python train.py --n_layer=13 --d_model=128 --n_head=2 --n_kv_head=2 --head_dim=64 --d_mlp=512 --vocab_size=4993 --activation="tanh_gelu" --norm="layernorm" --norm_place="pre" --norm_eps=1e-05 --positions="rope" --rope_base=500000.0 --rope_fraction=0.5 --qk_norm=false --attn_scale=0.125 --bias="none" --tie_embeddings=false --parallel_block=true --init="trunc" --init_std_qkv=0.0617 --init_std_o=0.0121 --init_std_up=0.0617 --init_std_down=0.0121 --optimizer="soap_variant" --lr=0.00838 --beta1=0.95 --beta2=0.98 --weight_decay=0.069 --lr_head=0.0139 --grad_clip=1.0 --warmup_steps=200 --schedule="cos" --final_lr_fraction=0.0 --batch_tokens=65536 --seq_len=256 --doc_mask=true --train_tokens=227000000 --steps=3464 --dataset="wikipedia_en"
Each number is 200 + 20 x the weight over its row's rms, rounded and kept within 0 to 999. Layers, rows and columns count from 0. The size before them is the row's rms in percent of the matrix's.

# layer 4 attention output, 128x128, rms 0.171, rows 0-99, columns 96-127
086,167,198,179,187,168,218,216,207,198,205,201,206,209,232,187,198,176,246,189,206,180,225,196,193,170,205,223,185,205,224,201,210
100,198,174,226,193,194,219,186,179,211,219,223,201,183,190,215,197,178,217,206,205,218,192,210,191,221,236,198,171,190,211,218,135
084,198,193,243,204,183,196,174,175,187,154,158,186,216,201,197,204,186,192,198,195,178,196,209,166,190,232,154,206,198,209,191,226
098,185,194,219,205,252,179,201,208,201,201,205,173,183,175,199,223,165,197,209,171,139,172,186,183,191,207,199,237,235,168,204,195
103,206,202,219,201,219,210,208,187,184,171,209,218,204,213,208,226,235,233,208,193,212,213,163,194,216,192,192,171,197,243,156,175
102,218,195,228,210,187,179,202,204,203,207,201,219,183,204,169,188,168,219,215,212,206,191,159,194,197,207,219,212,180,172,190,169
106,193,166,210,193,173,232,195,206,199,210,183,209,208,221,180,225,211,215,199,195,206,190,206,185,178,160,221,209,204,193,184,184
096,208,195,189,188,163,191,198,203,187,211,224,236,224,250,201,194,199,197,208,230,220,239,207,202,176,204,220,181,200,196,209,237
090,187,205,217,194,209,207,191,227,183,182,178,193,188,199,193,163,221,188,241,216,157,159,173,185,175,174,195,182,161,196,195,183
110,204,203,192,213,198,180,164,196,198,204,199,194,198,194,174,194,227,215,219,217,161,209,195,192,211,190,166,179,210,189,223,215
095,171,193,211,207,212,226,194,191,175,228,212,206,217,205,215,212,200,197,223,223,174,213,189,217,204,199,199,201,203,196,197,235
097,232,202,213,200,176,183,240,192,240,177,249,213,215,168,215,191,221,169,206,213,166,233,181,189,191,205,176,193,187,181,201,205
086,200,188,211,194,217,218,186,235,198,205,192,212,233,213,169,202,214,233,193,194,217,215,203,224,212,206,216,216,206,226,173,243
104,193,189,218,242,203,161,204,227,206,193,179,179,179,217,228,195,189,208,218,211,198,201,186,232,195,176,212,215,189,219,207,181
103,180,148,222,193,178,213,208,199,178,210,206,222,227,208,203,185,192,202,207,208,176,195,220,205,204,203,205,188,170,177,183,217
088,204,178,218,188,179,204,214,241,193,194,214,213,180,215,201,180,196,187,203,201,209,179,190,183,211,188,195,215,192,182,228,196
093,194,194,172,211,209,193,206,223,223,198,193,204,197,205,202,200,189,205,192,195,189,184,255,196,188,192,224,194,199,199,217,190
090,235,183,189,182,186,182,182,175,230,236,217,220,211,214,199,183,195,194,189,198,170,212,201,203,204,195,202,204,206,211,172,226
088,223,229,221,197,168,221,186,206,205,196,198,170,223,230,199,209,201,214,208,187,170,194,199,185,216,223,177,201,210,170,190,214
106,214,230,192,203,172,217,190,213,197,204,201,199,190,212,208,197,223,211,174,191,215,178,158,184,172,188,165,174,198,241,197,175
099,202,179,237,215,188,217,211,244,198,207,203,236,204,177,185,227,204,196,215,203,182,227,214,195,197,178,216,196,200,203,192,165
115,179,211,185,202,203,204,203,210,206,173,185,189,189,177,208,223,236,197,192,214,205,169,188,201,212,192,209,225,174,202,174,183
099,198,208,218,217,173,215,187,189,155,186,226,216,217,230,218,192,183,187,227,163,209,195,208,202,221,211,213,197,182,208,186,214
105,182,199,211,187,181,212,212,173,203,201,192,191,213,191,186,208,204,235,189,214,201,198,204,210,212,247,194,240,180,184,191,199
096,193,223,205,191,226,217,199,232,197,194,194,178,187,223,211,187,253,189,177,221,215,212,176,188,184,199,205,162,189,217,199,205
087,200,227,237,141,188,215,189,191,206,184,216,228,199,196,206,214,193,188,189,215,228,221,199,197,209,204,207,186,177,187,219,196
093,195,194,230,195,175,221,198,188,213,196,192,206,187,193,215,202,228,191,211,204,230,199,180,191,179,169,209,202,178,183,209,203
116,221,197,191,205,194,181,175,216,189,189,200,190,241,178,192,250,177,212,212,183,207,199,203,250,198,185,204,163,172,198,193,226
105,204,244,215,207,204,181,204,199,176,197,200,223,195,193,217,202,240,174,176,204,139,183,173,234,233,227,184,211,203,195,193,185
115,160,191,193,207,192,186,228,217,199,193,189,206,170,209,202,204,190,200,178,229,191,199,184,198,222,202,201,189,141,207,193,183
109,203,206,203,195,186,219,202,181,155,201,199,171,217,213,177,192,135,192,219,207,203,198,202,167,196,194,197,194,201,217,211,178
096,194,199,192,207,166,183,224,198,216,211,196,212,199,193,258,191,201,172,181,229,207,199,217,226,177,201,195,173,254,230,175,179
106,196,214,187,205,206,169,183,197,212,213,244,211,188,204,185,174,221,199,209,179,225,172,194,198,208,226,196,224,209,186,222,187
102,183,195,224,224,203,180,182,197,209,184,197,221,202,202,171,204,203,203,172,205,211,208,223,199,169,217,244,191,193,175,206,204
103,180,188,225,179,202,218,214,205,211,206,218,184,227,194,205,200,193,160,194,222,195,156,200,177,196,207,209,225,199,232,199,197
090,187,170,186,207,182,214,195,266,195,195,195,215,196,226,218,207,211,179,221,214,194,199,227,217,192,225,154,204,201,176,205,193
107,209,189,161,176,192,177,218,158,195,206,203,215,191,225,189,193,183,185,210,207,213,203,176,209,222,219,219,200,199,211,235,211
093,197,203,203,153,208,168,190,201,196,222,195,227,202,199,222,161,189,209,195,188,205,221,226,249,178,191,204,179,199,179,174,222
091,213,178,193,216,239,213,213,218,211,197,184,232,228,176,171,185,210,225,208,190,195,209,184,182,169,220,220,204,197,184,226,230
110,221,220,210,192,212,164,194,219,191,207,211,200,216,195,222,198,209,179,189,210,189,213,189,206,185,173,185,193,172,178,205,195
098,182,225,198,182,175,194,200,233,188,197,196,193,197,208,208,200,225,203,207,190,210,180,216,184,193,199,175,175,202,176,219,213
095,201,196,187,206,208,203,194,210,209,195,223,174,191,205,200,199,200,181,195,184,209,167,193,197,183,188,211,186,188,207,196,187
095,214,184,204,228,182,242,193,211,175,218,217,180,177,192,186,190,234,235,245,219,208,174,189,199,182,203,190,196,218,242,198,224
103,183,178,203,171,210,214,189,179,224,212,220,188,198,203,190,214,182,219,181,234,183,236,214,211,185,200,210,171,228,207,206,212
094,203,214,204,235,184,165,191,170,189,189,206,191,205,227,219,198,219,235,215,212,188,202,227,235,201,179,208,204,202,222,209,198
103,189,195,177,182,188,194,222,207,203,197,198,216,204,200,194,175,211,223,207,205,168,178,210,192,254,175,194,176,211,176,185,166
108,247,216,209,176,185,220,226,235,207,211,188,207,178,211,251,227,261,180,184,200,220,180,211,214,212,215,189,204,235,186,230,204
114,172,204,201,203,195,192,215,195,196,219,191,202,172,217,195,219,224,200,204,207,227,201,201,173,222,247,164,207,199,196,211,179
092,243,201,189,189,193,228,213,223,194,220,187,193,181,206,190,154,175,178,197,181,207,194,221,181,168,223,212,135,183,201,199,185
085,205,202,170,231,192,221,230,195,211,202,202,205,206,184,173,228,170,190,191,208,183,197,216,231,170,212,219,206,220,185,201,221
091,182,223,208,211,174,174,208,179,194,201,197,205,220,195,218,203,195,209,179,200,235,214,183,223,236,207,183,186,222,187,209,198
084,177,231,216,193,201,200,224,186,185,166,194,175,221,188,207,203,207,190,196,235,224,167,177,226,189,216,238,194,197,180,189,212
091,205,182,208,191,214,188,203,219,217,206,202,228,209,231,169,206,196,215,206,200,203,223,163,226,206,179,237,214,226,213,188,193
089,214,197,213,215,165,218,191,178,203,179,168,229,198,191,202,219,208,217,246,206,229,192,224,175,157,190,186,209,191,215,190,212
077,228,200,207,210,168,182,199,188,190,183,216,213,198,188,221,179,217,208,207,196,204,227,238,204,148,195,193,241,245,195,177,188
105,171,206,239,193,179,184,193,246,240,206,187,239,179,180,218,168,210,194,189,191,196,195,202,222,206,190,189,174,196,207,225,173
115,193,186,189,147,192,216,224,183,183,202,200,230,179,184,204,197,190,202,208,192,205,192,220,208,177,230,196,181,240,204,227,195
098,210,218,181,175,224,229,206,195,204,184,220,234,226,192,240,199,213,193,223,212,198,221,215,185,225,196,212,217,206,217,203,184
094,204,232,245,238,212,221,208,186,219,184,194,194,208,208,175,206,189,182,228,204,207,186,210,201,213,205,191,182,203,194,198,197
086,208,187,203,183,199,167,184,190,182,213,184,170,192,203,178,192,190,210,198,205,191,197,192,184,214,207,188,208,218,183,162,219
095,213,206,182,223,196,216,212,171,169,200,223,216,182,193,197,198,165,197,215,224,160,166,188,250,178,187,183,211,160,187,206,188
092,195,189,176,233,173,205,215,203,200,205,211,176,245,210,223,194,192,177,205,201,217,214,207,182,196,182,231,196,225,190,192,180
103,229,231,228,170,224,167,222,221,206,197,216,172,177,226,199,208,172,217,187,212,231,208,194,213,188,212,187,200,191,165,197,200
095,211,207,190,211,204,193,200,194,200,225,223,219,192,219,183,226,194,227,174,186,170,203,200,185,207,218,173,203,215,157,206,228
100,205,195,175,203,223,200,219,241,218,196,215,214,169,221,188,163,192,172,201,198,218,164,206,171,207,179,192,219,213,207,183,215
086,177,181,203,185,208,175,217,195,188,204,191,169,220,205,184,222,216,204,222,186,179,216,219,213,197,171,221,197,188,180,207,211
095,203,207,198,217,201,209,207,209,211,171,225,213,199,165,172,189,194,156,238,222,213,201,181,193,188,171,199,204,191,197,184,192
105,210,217,227,193,204,209,193,173,196,182,196,187,194,188,212,188,198,166,236,228,185,209,215,168,208,161,240,219,202,191,181,192
085,232,213,208,200,192,206,178,233,193,174,179,202,184,195,201,196,219,203,227,195,206,194,164,189,176,191,218,215,180,203,192,199
106,177,192,206,242,199,217,210,178,204,180,214,231,217,196,192,183,207,196,219,192,159,189,193,229,211,201,222,232,184,163,200,207
100,199,213,215,200,183,171,238,226,165,206,209,186,188,222,177,208,214,214,195,200,203,246,169,206,176,193,210,207,200,196,202,189
125,208,197,198,200,173,204,202,216,203,198,232,200,160,235,201,184,185,207,209,202,242,212,207,200,193,167,217,194,204,218,180,160
104,183,182,168,199,195,205,189,237,185,213,206,204,187,177,175,206,201,193,187,195,172,194,204,201,179,192,213,196,194,218,210,205
095,183,224,173,204,201,224,204,209,199,174,195,200,190,219,200,212,213,221,188,189,207,204,235,179,214,206,179,163,194,159,202,199
104,223,257,197,193,191,178,178,200,206,227,199,241,206,221,195,192,195,186,196,222,231,182,196,215,215,236,182,204,210,172,203,200
112,202,193,194,230,163,177,196,192,188,216,208,202,206,223,212,195,187,204,183,188,211,218,204,249,174,175,206,175,191,233,191,194
102,193,209,176,166,222,184,192,171,235,216,193,218,195,190,197,211,200,215,215,225,222,207,199,196,176,209,198,173,206,183,194,218
103,193,212,202,215,217,166,218,216,212,191,189,179,203,224,201,210,188,226,197,175,172,193,221,205,203,191,202,171,220,201,183,185
100,185,201,167,209,184,197,219,209,185,192,188,219,203,190,196,181,231,241,187,194,204,240,220,200,211,193,214,185,194,167,205,227
106,225,201,207,194,204,151,196,228,205,202,215,180,173,215,226,197,202,223,224,209,206,198,190,205,195,207,190,217,173,238,211,171
097,195,204,225,178,193,202,187,198,188,225,176,192,198,202,188,195,192,188,190,173,224,177,257,191,200,232,227,204,197,203,223,228
098,219,234,215,180,191,184,191,179,231,231,206,184,233,173,230,217,195,225,197,258,188,237,203,183,192,180,207,188,170,153,210,214
107,197,215,181,189,199,202,196,194,202,219,164,249,235,192,210,225,191,203,223,194,195,210,205,195,200,226,185,237,180,160,194,230
105,190,174,213,214,197,175,206,241,229,218,204,216,187,191,177,182,176,188,215,218,223,213,222,226,204,222,206,231,194,190,173,224
094,177,223,220,205,208,201,213,217,204,174,207,204,218,187,171,162,231,212,174,199,187,211,177,167,208,207,202,208,222,219,176,215
090,177,221,216,234,225,196,197,214,177,226,206,199,222,185,189,202,180,186,183,194,219,208,208,219,206,225,218,192,228,217,184,235
089,218,153,232,184,173,205,210,208,203,199,207,221,169,180,205,220,179,217,252,183,191,229,200,174,204,207,205,207,201,218,204,183
101,174,198,183,204,196,193,201,174,213,217,186,205,218,229,204,182,181,208,239,205,170,206,203,176,201,218,204,198,173,167,178,176
087,210,211,204,172,198,221,199,166,193,201,204,195,181,183,168,198,186,187,199,186,172,185,233,152,209,207,157,181,180,192,196,226
114,225,182,202,193,209,180,216,168,190,211,209,209,212,224,211,221,217,198,211,209,181,215,191,193,194,202,193,185,204,223,173,195
091,191,236,200,193,167,191,193,197,171,208,177,192,180,217,210,206,172,185,221,212,210,208,219,222,209,222,206,238,185,187,194,206
102,211,201,217,187,201,197,220,185,172,212,214,218,211,182,211,198,199,215,208,194,189,176,192,184,204,190,206,237,220,183,238,205
099,193,177,215,188,184,193,188,223,198,185,191,199,175,210,195,190,193,216,194,191,196,184,205,169,186,143,175,200,177,199,160,217
120,203,206,209,235,206,175,204,193,231,192,196,204,195,211,191,191,194,177,212,235,181,213,201,171,232,207,181,222,204,229,199,197
107,210,187,219,208,221,223,201,189,232,209,199,197,185,202,221,208,235,195,224,199,217,206,205,203,207,172,209,190,204,203,204,205
091,210,179,218,193,206,157,198,224,200,183,184,190,227,216,212,195,183,194,202,228,181,175,186,200,192,231,198,168,233,217,188,204
107,223,222,209,183,200,197,184,174,226,161,206,207,219,200,221,257,186,189,193,196,215,173,174,160,181,215,201,212,205,212,164,202
114,192,175,194,214,207,175,195,208,211,154,215,183,190,199,211,172,232,200,195,189,205,205,210,200,231,211,206,206,219,185,216,244
082,239,210,216,235,179,228,221,190,199,205,183,172,186,202,196,189,207,196,205,248,186,171,198,189,203,177,179,173,183,206,183,183
101,202,197,198,223,192,191,231,201,231,208,196,179,192,213,171,165,186,157,217,178,184,175,238,230,220,218,169,214,204,224,206,200